{"n_layer": 11, "n_kv_head": 5, "head_dim": 64, "norm": "layernorm", "qk_norm": false, "attn_scale": 0.125, "init": "normal", "init_std_up": 0.0236, "warmup_steps": 200, "final_lr_fraction": 0.0, "train_tokens": 592400000, "dataset": "wikipedia_en"}
Each number is 500 + 40 x the weight over its row's rms, rounded and kept within 0 to 999. Layers, rows and columns count from 0. Numbers have three digits each. The size before them is the row's rms in percent of the matrix's.

# layer 7 MLP up, 1280x320, rms 0.161, rows 628-841, columns 192-255
084:570435471460535480545467490508479466479476467530470418533540443467517492474455534500481478545528479576601521481453476469477512437506531530491427528560476556503498478553495531577507510500543539
093:428506442532495567439452593446468512509489446510535512524471501422511496515458526585531515548484434438477525482474567480512451429478484482492507531557501498507504419467488439449533506448488481
101:546535486415477556508491467491443563461527465533442541534567586576575548493449509501472457505485562475517527447523549538577519511580549455506504517518444501537560452522448500471571475498512510
113:541538520485554486447480534525513568477444484422575438561551491473503416509547504565485535454480400524493501453525493509524497426471555539479543493490504492471472568511492506508425513464428491
103:501401522505458584526473489569494521551518495478441416441511547472513512440465576475483547473483537486497557487452524427451489523492462484485518481495429452459522556464483463551549498520508433
100:488547461383544429492486536472517492532496501427433581498525513580478458477460464605464497538499467466478484481458583494607460552484485534466514525492537510591503526446543507528493578552424459
096:528557457479467430479592485453519540558506519577498454450526483459528498505512506531590455431487474498515511476542461479467496507486514478465458529492556537472487555555540549468560531508505500
102:549515513491569507426519572436531437487439417484543528432519574506502524499511493458473516461491466472496486436505521474519471532563479475423526447500492478528533519543540496500452489531442525
102:408464442468551469392509494527481504499486511472506472554507533485525402348516462479477491541559464537502404461435530517505534528491536483540540521573489521484441567633398470481572496478479528
101:442469518495452508487522537566461521494491508487532500498472535580546464524494466477504525579466508509550473552515380489589502526477484547480546520495463566468570492455537490474525455507482553
097:465402579475502583466490495515502540529521543535508482514518539516446456490542494414534592521527467454539587457473548487484535506406536561487595501466559519435528504517498461489513474492472518
094:539508518492451478568535494509564479522472482491553463566484387533511471495488422539514471596516409536414527491492461527546536510530528460551515596530458407491537458510495471552498437457539514
110:522564489509532451473484454454546502383458454484584499497492519541557521546498465529449532427536520486440473529542503447512424489530515528508440465534471508489576538509470556547546580488452464
104:520482482538486503530491538520548478504499538560443509559534468437539497538623502517479488509498422464455530508537431420560483456440490470533472540463567511519586520437510467551426530510458419
102:502450504611456488471505430443553577440461509517460489447514523432476530431497519512543502509512501571530515504483486507563571499486549540490545466474470492514521517547459514514542465489445432
103:400545488480540505509407472576508478437495489463465486518476545429465547528567522513480513460479544430520506512501623535434476508464512489464503458488526557503500501499422468497552510434498505
099:473457465498461486469485504505512568481503521489450506475518568466545464519480588475508532492499540447528518457514576513523460511482501519490567536552481608521477444554570543595544476538443478
103:457487476461469509491467488506420463579466493544478567509460534513488520481504520424471420490506460529555512502485467470482472520459552497404460531451473551506548440474556551530537518512454498
111:494490473471544554383498483461509547506437522494427539507565410584477562514537495489490558578484459558562420393488434553468493494484535520433464487555484524545495425544567515418572500566489511
097:502520489502475538486524520554492534558590538504466523493541454532522477441555487419503525399474489439502468464486538445527484503487513520532455453546550447426483461485479438513515536526485496
095:503450504464559540439507459450503479471467552478516488514491493506555497463471535489535506478479472496506405516533570471465534435462521526470486542516526461532471424503535549520492603563519486
101:453513534518513435506515501512515550543582516448497451556568447474501493509540576402541478582459463541473492485465449463498431538606553522562503486454555556457484498466484503481453496502446577
091:607511512526470467504466551503448491490465505482501473446488501448515471466484486460520502484533540526484472546569461471571544571489426454477527493421407512422457528463492482456479442545551552
105:485546560450536498547481486458500513508476465450462430540451493488447519599490520560466472468508449497487417434459504514457487493543465502507477441500463480456553510491519512485546504507541455
104:548517575503429464480411622450515449437556527493528522494506504468434540492512512496456501454497530529554500464508495490450461497526514510453392545484510514569493413485515526495527486477479490
101:456525494516451553534437509518535518532533517538480545450525465506514441550574482530467424433451491563470533478559503544453504525556419561520446481470451538492509522547529462524510450515558518
100:499453514451445525483512455487496495532458565524477536555502532529544496551469598437508438571556464501447521434491518527536534502518453508431542459439444533471550448490470473409435496498481523
111:551491487507487544507451498538536493482426625452503489486494485499523443460495475495522575537472510524549558550417552483415508535451547554499527439459477521469473496493497500460587479527475434
094:477459481502472525494500479489470517455440504478459484429526468385420520510605476498544518540492520448565490608486543450472558538479503494467484527545503493420505550517490445435522549488509593
101:519527555512524500435448474512471513488510614480483473450561550491563486441497488535533611453482554488505601543478491492436483491475538523532432540476476484471551490463491427513467421499506579
099:534568512521486558527514479506509466529522505443467491473525466467528516460485529530497490521529522507453505533502547492459471503515532505500463522426459458428567483537557447499498489499459424
097:531495496444495581481473444542438484437451520419490460555510537446459491478573479572508476492505533517504479508485514437482493519490503464488543425490480460506526423522476518539529484521571509
090:508499550540501473490466500489532540519417507505458511469551505525507452452586568457473512541524551531528541455427473499452452455469501446451468463472495493530471480548528454566491561531421527
101:478432548442477561518460531536465509491533513539556609509401521519480525462526480506491522461487448490523466456566473502557562516468558498435557535463460490560542510530452522517483513498524527
093:505473471430487533494500517556526496483522543447493513465518523483461548436465483523443524570434453530506561510435619516444523542496519480490438442507492527472480472615538469491561459455480502
096:481509518504492500505448481434519534447546456473435468536500528509593488430555500497525548548469481371533513470564437492524506515563480541567545516456518488484467512547520494484472494496450473
099:472482491551513535521552494474498507500432536418539406509443518537445512489526464413433570559532508491485520544497441452532448498429462551530462513614482603508506499486510469525527529472487476
096:464507440498474558545498500431437513464472538518566486507501519494512500499493488490525525552470485558510492424469486541486481526525472530519532554525521531505502516498548443492539528511462498
108:480494565543550471555535548477554448505504545559483524453539528536445549540524501516509519486540505566482553493493596524499487497508458516471564491492500569566445546470528461486515554544530513
098:511532483482499475473452494515493605504463507443504468394433523468500437562491522522536507454516488510510500506497441518578526502418574524545512503490485533518486528474551522459524635503520469
102:472494426529528451465521468512552520511517511597528460473529543461546489497488469477489484570527546501487548572471444533463548496494492490431532513456432523498535543463476456509514471529467479
098:476448492459555488482470479490505468478455438523511555509518490419533554459469545478504457475507569448450457516497509517553578483418527554460473507551525434443497447466527469506450559536510421
096:551525401520430522471497523502531555505469501514527454518470468495488491435454470504524537566537476571438533472492492522540542469503553492529472453583416473504535450467493443466551458516502411
099:472461560490492483544506439466491569473518491496532489553527564496486525561459524552484520507469448431455520522451490514492494553524553485568507479503522504437521449516489492506537549543537461
092:453491515463445472571455473537504461535475465529435518552499527497497537455503455518490527556560456514487439477478538495470483480478400499468463480483422530447515506428478536469551465491455477
103:518508470498463546524527428458542518475535454506503479482555505545491447467483521466422558454486477501541494443577485484437517506498527500479571550565507405466520518462491508518493461496494445
097:470479536516498528427436571488524533461508478477513540452400506464472508515519553525490435484538566502500477500453507487489514494617521555461483444432542481558543445500550471533514507446534478
095:481465502493428498494532502488465564473452448536532507553445470516510484523502522581477561402467486466480531459499460450472461536520476499552547471511451532495487560533561549473486519509465509
097:488555525432444500450504580509487491430533523543463470500521448482545453471443465470556494479506482509453539516500521415400442480484504462510507521540463491546495556520504484469535455598516512
095:547498506574547431515522522461416587504421534498483482475580549553438562534487526479487526509460477461491523574499561519460511489523493517514502376567534504462533537482475425545496542431486549
099:509495452486454533557521507482553507479498530462484532487460497552500529511567542496451580577561422497487501487450506471451486446502445474435550532477457486507502557520532444513470444483481510
097:475485488527505495554510476463452479519487461533536467613483569456457471523533458541486573503511559478513588461453479523490415427487506510461444509457537555494554517541485486457518525523468450
095:480487468475531393422523467463422444486520565528508565517469445438479490546491466479524487516505494595602432497504500508479551493533498577503527492518464459509505463483530505487444578451544545
095:417525513490464470516508490567446498482548481441560472519509480476513445517533483441526490504511553644507455517489520468579490471504459502547497407498492524487510523507516526423505587502486485
098:485448424468407472480563572480481561465492471471519504542578449488478466536484442490526540541461479494565549548469525566555602509599466547483528422491499513528533424527565429524488525519479399
097:536555453503466499567533449536534472525467457483486577535477520527524495449498496562482477505508563417489491484526563492537499502533457457512457509511490420484457540516494411463454505523527550
095:495442544503507475445530422426488467469482554519493462504532521468451521489480503409551484395463496498500513485538450496502516468526486484517569504549529514534516502518537552429529498477486536
106:494518552519552456473560458421586459492433468494525519427527502525533516465533469498542515579529559436538547482466460520522474499516452500500506482490588451513473475546559536471484525478531548
100:447519459481500476554488507538515496537509555484527509534449545423463438455493447591432507577475591478481350535451427514496579508477509419524524461485463543494549443582535554504490459553493468
108:527461558520461521529497467498532578571525567488450430472493511510505513476439510480550466496501538515520523546498525496436530485493512519469531488474477456448494562458480477567537464563449548
107:540515540568540490499534443523556496456407551515508532521509485487487523521522513547486456510482536516567535562499524499439529463584498493509421504470500545518432505499500449461479480503573537
103:475468529433512510527499489469462527497506553513498489478409570573468534488436487505488489427545476456451463402490461523472529545458511498500481556525482507492554435489552516492475463517549520
100:482580493479514515511479532501499579516536530529441525492563522490450523494479476525534539512520477463479509482488503428489567500496523489550500469481541547480524528548507511541480517494441413
100:494498455493505571551521466486543561504558447501494440464556509451511446478500561548499458554503538500528535455516533388544445548508521541549490495474513524531460528566479488457486480494530530
094:515464437459501475432487444476533495491508522439522540421564507425512469500503514499462453530562431517531519469421460533432532484482509539524482476531494505463498514546487514489485523505535482
094:473463489483556483529513536498503432528495429463494502592477539570474563479550385503467458492496482508491460457479416550528492555484486523453499518463474518488582473580577537458518475489495469
106:444473535482530519518492502488456543448501455456487444469556464463481501556517516457454458556498473531520506483521549530496482470478498535451515427563488529508521464556533527461524548528547525
099:507542500516485494567450529476488525474586518457517530527544507465503451533492501449480490558467516556578501519454472513476518474463442520465433488502496568459486556466522499452530477459444543
095:532510542481478490490475456479585500505497525466519479515420459538535533510518526537572496500461479462473514520433484421546501555510497529512553494393503480462569441444546439516478560487516500
108:515420517471459459483512459479493571495494478437469522470539457462570523488591510488510464556517448527566512461650526438481564545483530480471475479485475481499600424484497496539475541516542530
102:451599456478440451448434490534516476499458487478488473532437414495479486430517520528457562461503485496517454485458469534445457472515439531505488453461505515509524553507521549527556493542490517
092:531520419493517564509400529524486475549440498429482548456479530534508455504499524509496417430499506435520544430528534485380559431484560481515451574506487450488534549572574431517465479519458519
105:503432522547454503525488525496481504549510526533543472484431449509517528451510467477491549546487490524516556529441494497479471529579501489519497552495508522520509471469485526512520469501535488
104:508524467503491557485562513426453458494513540491564481457444503458530481526513467489453578568502471522558498501440526462578433501521438589489461560476463496535478529508509501524529474543568454
097:437534452454463537509484507461504486537529540506498562511583560483478458453573536526480485525491427520463523448485481517458458489510534519510480470530473504472519512457503461514490606526517536
100:444480554498523489458513494529480552509436550612455534427488543519500378485502527479485551458482492597521443520576482524571461479531472530485537537546572520473537524520539457518530516528426494
097:497495471553503495501560520442539543530455439472516439469512506513484478483560469531482515490508367499519565521520503457471456411445439538533485459502477508470484464454468506468549599471447554
097:512441528462494514476413451449500520517561472493549460440486509505508515535528552505567471476406495476497559425531510546558495473487508455540476461516552546561500491507475452542472495548535457
095:468512423518470494457591469473543515527554497497528491511514510564555500436535448486536503461473526459510452442544484551437498496516496517480502517468416533523542419524435490547481460438508475
096:449548522456488463547472547514473519557454547486468504540533539454439496440461484522447465425470499425438556547494531479514474520509516485500497527490549513561523492529567466458490592515472534
103:508438533564509570579530509481562489547473507470538519559592513483528545524512526461476535537494528537473437489508523587419512442468495538468500511505517526453545546483543484454513433523451477
099:484527521572484514544482507499510577517474483424429441536487515513530548491488503540467430519508528499500544519500542519507509528438503492423480447546448419471464513477456621482520498439498513
096:450592534530542490466543451567537524519555454520483444447553508513537462457508446482505524474490494437513519474402575570472527497582515496509590503472553495476530514436482481510461521493499414
095:503520471488518440489502491517559504507400456522523560477425480524459512542505470473502558540512502626545553463488477511462459435481544472487570533536479483476544495483584513524407454499481487
099:454467495502493538487454421572573539495477488636502472384514475431545463502492505443522557472577508468461578530527505577420522454528456521491570467500451549434478566506486521554533510520480467
104:500537577531490492504473537473536569473461486518478505532503447500531511472473535465485465480516493464523586507522492503509564449504499444479461504433495502491580509513518533516472453492486492
101:477422503444583423507495485468485606496501440443438466420543520476455523461518439504484571489514546528545501497518504396538479526432551435509493493458569486489486566531531481571435555464540579
100:522505506599585480521460460585488483452594442600479496417534493535513527493524515534502464533477456459570528458480498455481496506573527480535508523508489484472475495557515438498598571491558506
102:491565505500520521443468452551478470469572506451559491574487527541503506496505532452498494525565573516511510505408443502492466520505486491546557509436539451526470480564409499428537507450537485
105:507497445504493457462423554473544497475437474489423477503541491495499579482518527505507493471506477504537498445524500445523482477528492489469561554460540542450440549497532522513536451478528491
100:494564517459389462552425477508516504424526522537432527520473451462532444461592450543488531452540396508526537507575503413498522505554581532420498491538500533555539551492489519526469510434489506
109:403480570487519423481522467543423522548507496538459469493571488534533542492471468551498537517512532534534440506499519462521461520564487597505531503510558532466556553496560473503582511493510461
097:433492471499520498406440529542579491493441484466514470582522516492470534511480544472580561488521506548456445522441449512536449470510464434505458607512536414489524544403464430469461490444559529
107:534532403438487477473492493525582445446479504472491510528505566536552529485442502543445480493550543478429431467511538464586429496490511490459455453468482543539540542541459515467463508550490437
090:503496459457545476498523466399473439487528540535506482525567520477489498490494547486528576490477475500512453470444507518460427480453405588513543493524509495499513502524464464591440437469481520
102:557427496523474458545453507537574587448580517557413455548489502506494478508560546463479541515555550428485552479538459459470461514527486514546492490491407572442487523591527464480485466602511495
107:461507493493539506524483513527511586507566484501523472542516495549479511467493467527473403496549547563515444558487481538564569443477510475487521526428484442461531466431499465561478496554451496
094:515484424419480495547491448492456534557415433509540461484518485526503443468566491493493552536462481438540494529482496586487512452480520552480541542548513533515500470448504498490565546516543534
106:550479519457598511515493605517437517488542442573501513511470508525483556500594546484516501455515472510513504469478573573488463499493481540472510475498500454479573414495519522499451422549533480
095:583460482369528481545445506508459475491478442505494459532504438452472543471518473502459485588564541499490521494508478559491476470526483464423443487483571549486518556547545468489554475488520496
117:503546492466515432488578455548528523500449517460530557505530565506526505466502480467490416472542520428540461452419487462482538472476570490480561499470495482444465497492499550514470539523553514
106:531507504512579570470504518435522557544581482478503482542553527524468537507515535400503588478542428517464454480482556468418423535510545552567495478534483468431509489462453487556449500467538436
100:467472544404481486536500474541473535463509434535483481521489529547478527545415503481570477506467457451552503459430525506429429484510505536474483505492472524539496480501540479443444490430493478
095:499563509497596490438563458526521481460455502459495515446468455506529470443618555486503465548519543466557547478401534497504486516488475501424467494518573461544512453516464503512490578475439532
100:479526492547497559489465503596505454524576522541436452478437562483543419537579528523420500547509566416540420485471539509461537491514486480524442495528519550446503499465505527403482508495494555
102:500493566482532435435576428528485526510502521479520510494547576471488479457540524504520480520468471486383531545501501528470443542516527537557588535549548508539570523530546400480578457462438482
105:584500518548427538476475504456482534531447533548509479504479494475480501529545487477475451490471469546514465431505534447430532479572534465498464465397501482531490444598473488552513433457528467
099:559558537431455434489494536509559505529482461503551592486491598577461501496570490471576463535519507551562458479482515532575479558494528548478537489482527507547487485502502560517468477466484446
096:524480438535483526471483509505544450467501490539431489491473487449591520496527537562564508528467534510500470445465480484520512426539521512497386529427532549429469507474466450497510457428526446
087:531508397615497536543544495504515585478531488553497531534465527514514521496454513511487506459439518470479572443473481469550494453469527513497445514440533542517469530481533504493451452519539549
106:582539437415526453457442483487518471542507467496501497510527557447498560454556490490489485433432522493490518465510492505513442467543485498469532520434502478501498490543520513520488474504496448
099:495468533523490453504460461402506453476502498518492418450532534494507552556470460428393530458505586497500513476503510522534568521533478577502445526537493494499550482458511452482494497484531384
100:444517563478511515539510514508515515505534484495526589544498536535469517421450552482490563447498434475482522497446488498448490499551547545531513510542539467406534465575428515504504454494471518
100:520496565525489519530560505434490454495461491509421480448487549513475547442489478508521508513457468494553474466511542508461513558438452510560522519576564467474464507433475588560559444509609490
106:513461520533427497469532477528465514437575501491452506450509472548405538526501456422510452465464523506487512463469383472487501532479493516491494471429472502506483400490483581482471537499439453
110:463467560448575506520467533549471551479455511527465494456481478449454466467440473493461516495519522520427437517465491424485473504552588525505484498635473481450480488552581481448484473487460455
100:558486514528473496470565489406464528447478463484457539517558459443456536504510459517511511470526445466579506452489489525424530425526534511459572563502501459528454515518490514496501481485463484
102:478447542535514534429501463471487497460490479520463436527457499561554477460466508507496574518503585547448493495501541555508522481570513546436502492569452460572564490476492536510525514518478579
097:504529527479483560504546455431465530514502462580430522455502447470460514468540540492514487533475493544497430448523469460529426466584379512474487538526507523535450411501474507478494578485527518
096:401532538550423472531499521494472433556528485473499408517505478487546513478502462465492522488532489449507544532510489503478544552394469575529499560510571529484513509533466519529538461489555532
103:455509508479553505450474489526470526532485566457480577455583596498496532535434514465523398449554488475532519482426546533470527491500527565586485509444494568509486487481542515526457557487462497
099:517527510498517535582551481465465509478518562477596522512481524570508500538502435438384473563434431484479453513449463474481512528505517535496505416505495503516536528469530457517520483448540470
095:529504482530502485527459493507572525536467447505513464470449509493459534445479465446483502552526479509489501525517522540471486552479509522531507482532554475492491504504547476458556467490502483
090:493496501484533546462520454563426539532482488540467482477554553547458494436560519446478509497473513447397555513523530451469491506508506578548521471482467451505515551483544543563460580498486482
104:532516546579451455527478550515582572432507506536493503540470553490569509467454530474518480477554378452521566465491472462436562523422524455507429465503514474501482502566482531503537428512518565
094:502538470515530434555527554474489556444494530528442469522441488492460521478475497557503500436475542542455480542507446464512506435542546484472439503459500489511500470520543512515487496503490479
102:468448527485490435504495512522476491535522510406505487447512536488525537501512476541453483444573439535413459493507484520520499496471502509454535485518499501495444540553495526521491553439441559
096:576492521490481426477467573505565543528538463493560479489548486459442513515553560441551488408501441485475452471464463509449571471526543556545441539551490428564523476556527523462566494491517488
106:482447530500477463492526565520482481555474548476446519456523464446450568473499507538526560487530439431429526503517569526477435457551491512522508470586512476459522514543408401454475520475519503
092:420483531540514498508527493573508514488461545476555507554496577484511506474471584529547478502484499463472501491534468433495553517462421538437467548475505463521472558515536542464524473515464550
127:490553504462509484531498628529529603477455526540472474594471393451565482515429488484480558489497538424461456494444490502462446418472524432511500531555424475508488535548519495487446495500526484
100:494499459516510572512518539575522492478484535484464462502418477448479524521553459545454559577550538504461467501460522479527481545495525584496557482505472513570442512498495476507545496559469416
101:489501543501525491506476494502584515452528514457519522521487467545449443502542518490583538511492517529472562513493547431514483477484573519490528489555447425454467451456435498475515471484491507
102:448437429431489432491564502473500542526436497462503552487528512486447515489527530549457447436503509469527560486486567442457510471562489485549475558513476496477530472458443476585468528480474488
096:484512459455414504601472570441526608582529469653530544481478511444500517566488529483568506470538476560417495471478506460486476485453466499545513502466505495455531602419510480471531563542474479
100:512463473486557527475533539485474503459521436518501497472469569464506468497478492443478567452561496471532498516517464564466486526500517456492463566556583506497548562532459551490484564567498505
095:486538518465484535494462480470526502532530514497449540451447471444474527477566508428505471492439504517517520501501431495533499500530508500528542490543455560519428499537497512490489539522516488
097:459498546536525463428565483475513458549474467440475499475428479466480544530487530440441486467470458529436491536466423452476495472435479495480510486466489535455572582524492474492611493541528494
094:505509528502479515508524481543559578499439454470480493393486479507571490507570539442453538523532463448510513445487504494449552492514548499457419458402561527495532537512453526430536450475528551
098:542537490516501533487493411463506488490445514477478453458514532493431475447534507460512512478448463536486483486487523556496472522437514437596479525485438576616512479469540534515397493440473510
096:490537597630480534437485517499464563414476524505537500512477473562468536482555522507479435518422508481470435536453485407500474464551527596543472509525564509502507480515452512549502509433490469
088:448456534528571522483500538471553464480500487551516518523572495424499458504449476528447519442438500541468584469424475465498512493442529543540487518566525480487443467484503524514456524499459567
099:521503500466487444460580506516567499503486483527536426515455536544618471505541528534545428488512508581551571543487542454504510450513500486460530467499515533522525514492473482485479391505474508
100:512500557497520525481456548562456460536527524508490459462520507489516478508455518542506491474566461552514470462530592467573515498555559479497508458530401546456515439543494462419504586453437488
114:550380487420511494475472436486548606553506514467535541478459528489393542470529495503487480500513492488465529398503463512452536491590488442481557483511454490501496463493495460453521526499514494
098:575489519494480487536467474463531459504541509602530555450521525390455519537494570492464496480472550495566477553468553489484511463488521490510476466450481478516491462555492581527471493522473526
094:469521506523489463548480506582513499487518502485465483507488469431511616511509521500549517563506464500472501445543531520492452565538484516443551436499527523479477455485543446458466528511530458
101:512502501520493444448521527564525533484466523549456422474505460522541436570512527514520476486495538538498557508535446530552488514527462513543589535464532512492496478534539495499531577469503506
099:456472554552518535519542525449509558521554487473433503523470589472515468387494513497551499455553557505546472483505513529453530411453567457549475444521458521521478513551508570558496518551461480
120:460548534469507465543581460529534535555428526544510500531518523492561561510495490531478442526525506576540540374531508469559561425544493497486532458459558571512538515509485523525486565472535552
098:525583494485526416526431432485513567436498462557431575432488492466589550476484496544506489479495551552543467542512458625491517529496527517543502559420450492486483472562545482526496462559477511
101:547471596465481431476562519531462501469490530521425556510406466497515531518562461465494597498542465478546477458509552484555496439505485507443520561482551477543493519494463434499500554492493575
098:469479502511495440511437532517460545492456471526450458451492511489531566523513588483469553478533610499545464453478530479439524456418520520480489517485475530455528548466476560520496486470504471
109:479586472488507500479501515487539528465493516462526522520471460458502461417503568461496512545543473424529460538503497592515424486466545538576563509483475371542536557454481505527484536526443499
102:528528480435520484459523475492488511491483468518551442527464491530482528521504518471434553503505463447484452501479472447460441460550458522478534456509465470496485553483539572533526539554508479
090:460432478557516571471506536440578564523428500523517455465384494447490529462493466503405455513517494504476438485518502499549520477469466440524506475512483501489508545486543540504462458531458557
092:536396504504539529493547488521511508480514503503499468558465461517540489561536461526474514435555488478585470462578455505485601396494513437502493526510424517453463501469466518496438495595478495
107:439508526509533477482385496508519531487537483494506525460462552497509478506515488566515507469491482486489514531413506498521506525469522551526402505568514477489534486516535491509445506497478508
104:512546507530496511456474482471452529440524430505573538504469521473498491525486553441527556486455472502497522492444558466554445512481525533465391484474480477459451485515612473518503535516519452
093:467519530517449486560504532533468509549416469498436502541492511473517512461456422578474475477506494533495475543509420516468549521545541475553439505471458489482564514509494453538537507525509551
123:466500542526473509522525475604492495523513529468478471512435496513510459519484568451605455516518500449500441525403486420543495453509498531470519533502418487515543514557455488497512515569556486
098:362559528521465507500510570510574511519492487583481500509468488516554493486535465517532509457520421498435532521513485539490530492488535489457437470425464460532520475513517410600494447551456443
092:506536506443474527497529498442547529456470538493466522557555499444445479551531491469482469472513526455488524557487511513523467433520472500435487542479499516462504456502540505446500468575465524
096:525513457481447481473415499518447567467519497511490486538522473509433447564486529530520440541473523522496473567438534570506564454482547514416454523512458463429501436450513435482542544543485506
105:521506553482558485521515519472494560456411489581546475451482496535484516498458517456491546460472453569553480445563467489474481435597559433493491516501435518537481490480472512504468537484501470
110:529449472520447483461514476494490528522470530478474445552525512513538541496433500493567517456563467477547554467507497538442417526540486524470546498377491522497554474470538480497529486465410498
100:478502471535531609449531478553511533468467406581539486465531566506509545503496522531531505451549583437495511408424485455505515493498446502468510486468487485514532483448491478490516534451546514
095:529520456511501476505497499510537516469508505522505528465489457453491511483468505509538520463529541518496469587485466529466511509470500530469535507540494487504513527526484485539511477491491451
094:438524469590474558539379527543522502463495465489509473538489479459464579551489481466541592468524495552513486510496516489514535462527437457528496510533499550531485495520535440438543502463442483
101:491453595482436491521491432586498430512496514527423448479485466483528388502503518549523502532523454449513511464570472500484534465537487564501529440524430486501539533462457567498555506555468553
125:538580517475472482552530428472449552488475505516471566534568566482480531428551544483422472487456482513531544479471453458466467428533541475488455496450507519487552483471512495502536485565532499
098:515498462467473473525523507505434511516506475492507538499561533495461520551410540552461464469462496477505492508506537399529440472508454498579484446411454487477508457479539533491544511484490433
099:456520565511507562431454549573509515504434481506536541487449485558486519417568562521504456397530600541504482499473491502475516531543471519504546453411584534503532493503495459461521404417502503
101:536581432474500565542499426533499475509553477543440554513518609526491497473497528489490521539523460427430526505540537489571576497431511513519442556556492516448474575481499439445497481431482450
098:417451511560469524533464525437566548520444515470503518530471557528552431469482429484436526523482536527486522532509551515508506529493531518552538528537555471416521450490539501505524535471427483
121:531506512501444482574469505475513511401393467574519543474464468397551542461564429514483491478537535527523452505507520514487450516517517535515569467497512528458530489572546486509439483479531502
102:478511473531450429535499524512544490437442457469439495539524573540626437469554514453488504539550516483492495506454477482499459546486477466485481477546514504388537563528519420487469556513522505
098:458546503500487479494521457500403541502590459546525526510522403450435480500549563512536499550474460518585452494417451439451495495440550454544513527463508564449509516496500549456503528513398555
096:442555460489480510462512450528505508533479459505441487580474516549532488480476497417516457545517530518549519458537511480518496510493497488535523434470439479481474492464553538497545549566501513
094:511535479455462451487482462542503506539546637555431465507450508504546506507510463432583469486510515500509490512528557502522466494483465452548459510497474497511566480560508480418491452486454474
098:480531554512541534443414471548394532469494447561508429499453550458547516539505541527504555527511572537509538526570425480487491500450507450463451513481484465525438485487546459477548532486486621
114:455553458537501417450501468497517520520410493412507489552538507490560505535513459453547549486585523489579527486488584507452432478505538552515491528499480449519502479514534488592479521566476460
087:461516487516468508489557613495491476512526469409450501459528505442475547492488525516474519496486578532503572500513513546521496520495468484503541475468477506431526472477493514473457521600536552
102:440575440539485487602580491495566525478481425483508500509510492520525523476482500447509526500546535405532500527403470552437552507475592523529581535482434525468521507469438539542406519433525556
098:481479493548537475521643527496497512505502490412477512570514549507479528499494461518466524531607487467489472521562484517457524460495481469560518484514466589523486470505517526486484531528517484
095:462418592487460474523522472542531437527550480439488520517491520492508540565551534586543500540486508521520581482483555531489519490494400516404463476511525486486470473533538516473489487566551509
088:537487473555495476529567521525477519491572491505514439559452547517515512548525547511481563429516517524539497489492500474493499486537458508539450502466568502519518430477526407564520481520487574
093:480586553522487508454497528459560476494511577501464444548508504490551450407474490477523561513518459548474488463508509545474541459514501551512480429461513551533491488496423464457567493513625578
102:439512610525520550512499503515472513551412519538453483470509486519534486474577568523437508490428474489521430501462516563471502476495490502511487513477537566512543480480468441460537554461442534
096:544541479501531518538442427423501517503501454487517546462497483461463537470522456545496484459497552517516525509501537488514506490433520519503573497466504532390476494491498506567468532515491583
106:549562565488492532562469560515496525548490551511446477497542492462553468446470496446488492486496412494497518522504522474467501504551415502580452540463564536496578472508498544540464475553501511
097:584526487553507506439437511502446566515485466425450502581504545516504490507502441595552516440501471448536484522476412447407516482473492485539508503565493462553497535446477431486504486447453509
098:485457475542488524522477454463503538445478519484482429482501492433569524550555464505452550553510547517548522541413488557475486462479549498484512485500531520506531437487475472448460526428414470
102:494572525522451488480501527537485520503507452513479401529493457561553425484545536486496592478475487511440483439494534476549489403519498560521528458510526528551491543506513522521536463481504474
102:521462532536499480437504516535451511471517500589474528456491490498535489588527529462473440440471462469469482519493517500444473473548494489512437528493491483492442573493515580517479508549466487
100:528422481514457508551453548479498464452541484533490413467478498492520493539530441497534468496447518436495487535474435484520556483517477485500539415463501452532533464478531533550599493501559473
099:443441515455510435419461476530457537494539488479554565478505465443496494524556538477498498473511534514488436490474556512582460498534478519543527442513475504424482467500524532561409502515474472
098:461498492513515482539470507500480509510524547466495476521462539456504498506488453517504445513479587612447426528468480490518548554475528489460471478505446546527508419602558529450473522518490454
100:470498504498501478605485550507535506489480464428447479515457498569497553523519433444473484511430453365481492495512379547504500507500484482538452535503479592511491523533556540468469537539514523
093:513505532532459472494495480475571505423502536471516600500471499484490446428491488489507523495539492494554554446591530492476551488562467447503454457531497503572548451527483458459538552421524473
101:505586515584480461549541537401525504496463459551437486529457463490446496589479529503528538595487530455482488594525530491516443456494519541499478490497551547492571421531526401476498383522486527
091:531544514460518507462558487496582466534607421510564493458531486462459489460494485608480518520456468469451542481444443565514498481492557596502472407479450466468527514517518480523459507526529554
109:502510500485517447458543532482482482488508483542497441454500589523446452500464521479511570557456451538500495524501540500541517436445516495473509569530423524473591531488509520492566488517489515
095:493516484467513480480510469520530495453452546444474519476451479554510488488548486486514450502528506509475594440496492543506445534532542510540452472514538547540514437450435478469458510458557551
111:527499471468487482547445565500520452414529475483510479541561457530512524512509439513540549572586510438620586422471546530480521528429554465466436445511581466468489465500435507478534512527536487
091:496508520550396606566421474440415480458525530540589487457561493502522472489464468439505499520550473417482453497476484487472448506544545605509470534517541468512540526492459427574549479488538485
101:473508463538566533570496505500480467519508518506540507552454519465551496458523565511501514478485486511617468517552521587438486454459527560535551516533530559583542456464484475485532471481441477
094:474506481548457523504538516482486491498517539477510475490461438518540526498535509392542542431436470463511562577513464448536591522525440424529489492462510501525491454551463430508453437577592464
104:546615494485453501495522519470519523510492404505492559485486531471464448504486534521441504556470497473485635507497516551536509444446576524540475450559529508527532543498491485494524511571539531
094:493538469544472419489454489500532501491507447472512556455511527491468506528500552466519527444491494489441504506524451502533495469475482535523556493504458471528513534493516555457493456420500521
092:501508504477478479458493456494439525559488462474526515479521521483500527518457573458439472484413447467496510416453531462534467558484559543518544451460509495499491565502434448500419553473572455
102:547514470468567515580425480497489567501509491419536540547558514421484537455533524483397468535471498491489450518530556517394521547545546501569508481588482531499547496489509467525479523433502458
101:419440549422521501499480522530558570487487529527530500494498421472546519489510546491541455543492573517468522539487548507525496461487605507548474462473504461557494431455505556462434501541456465
100:455470499460557403476509472520470490466464545496524559514470568477446486486499534513493466524455477533438448479431533452521478492498506425479508530572475501588492474513486489468473539464474550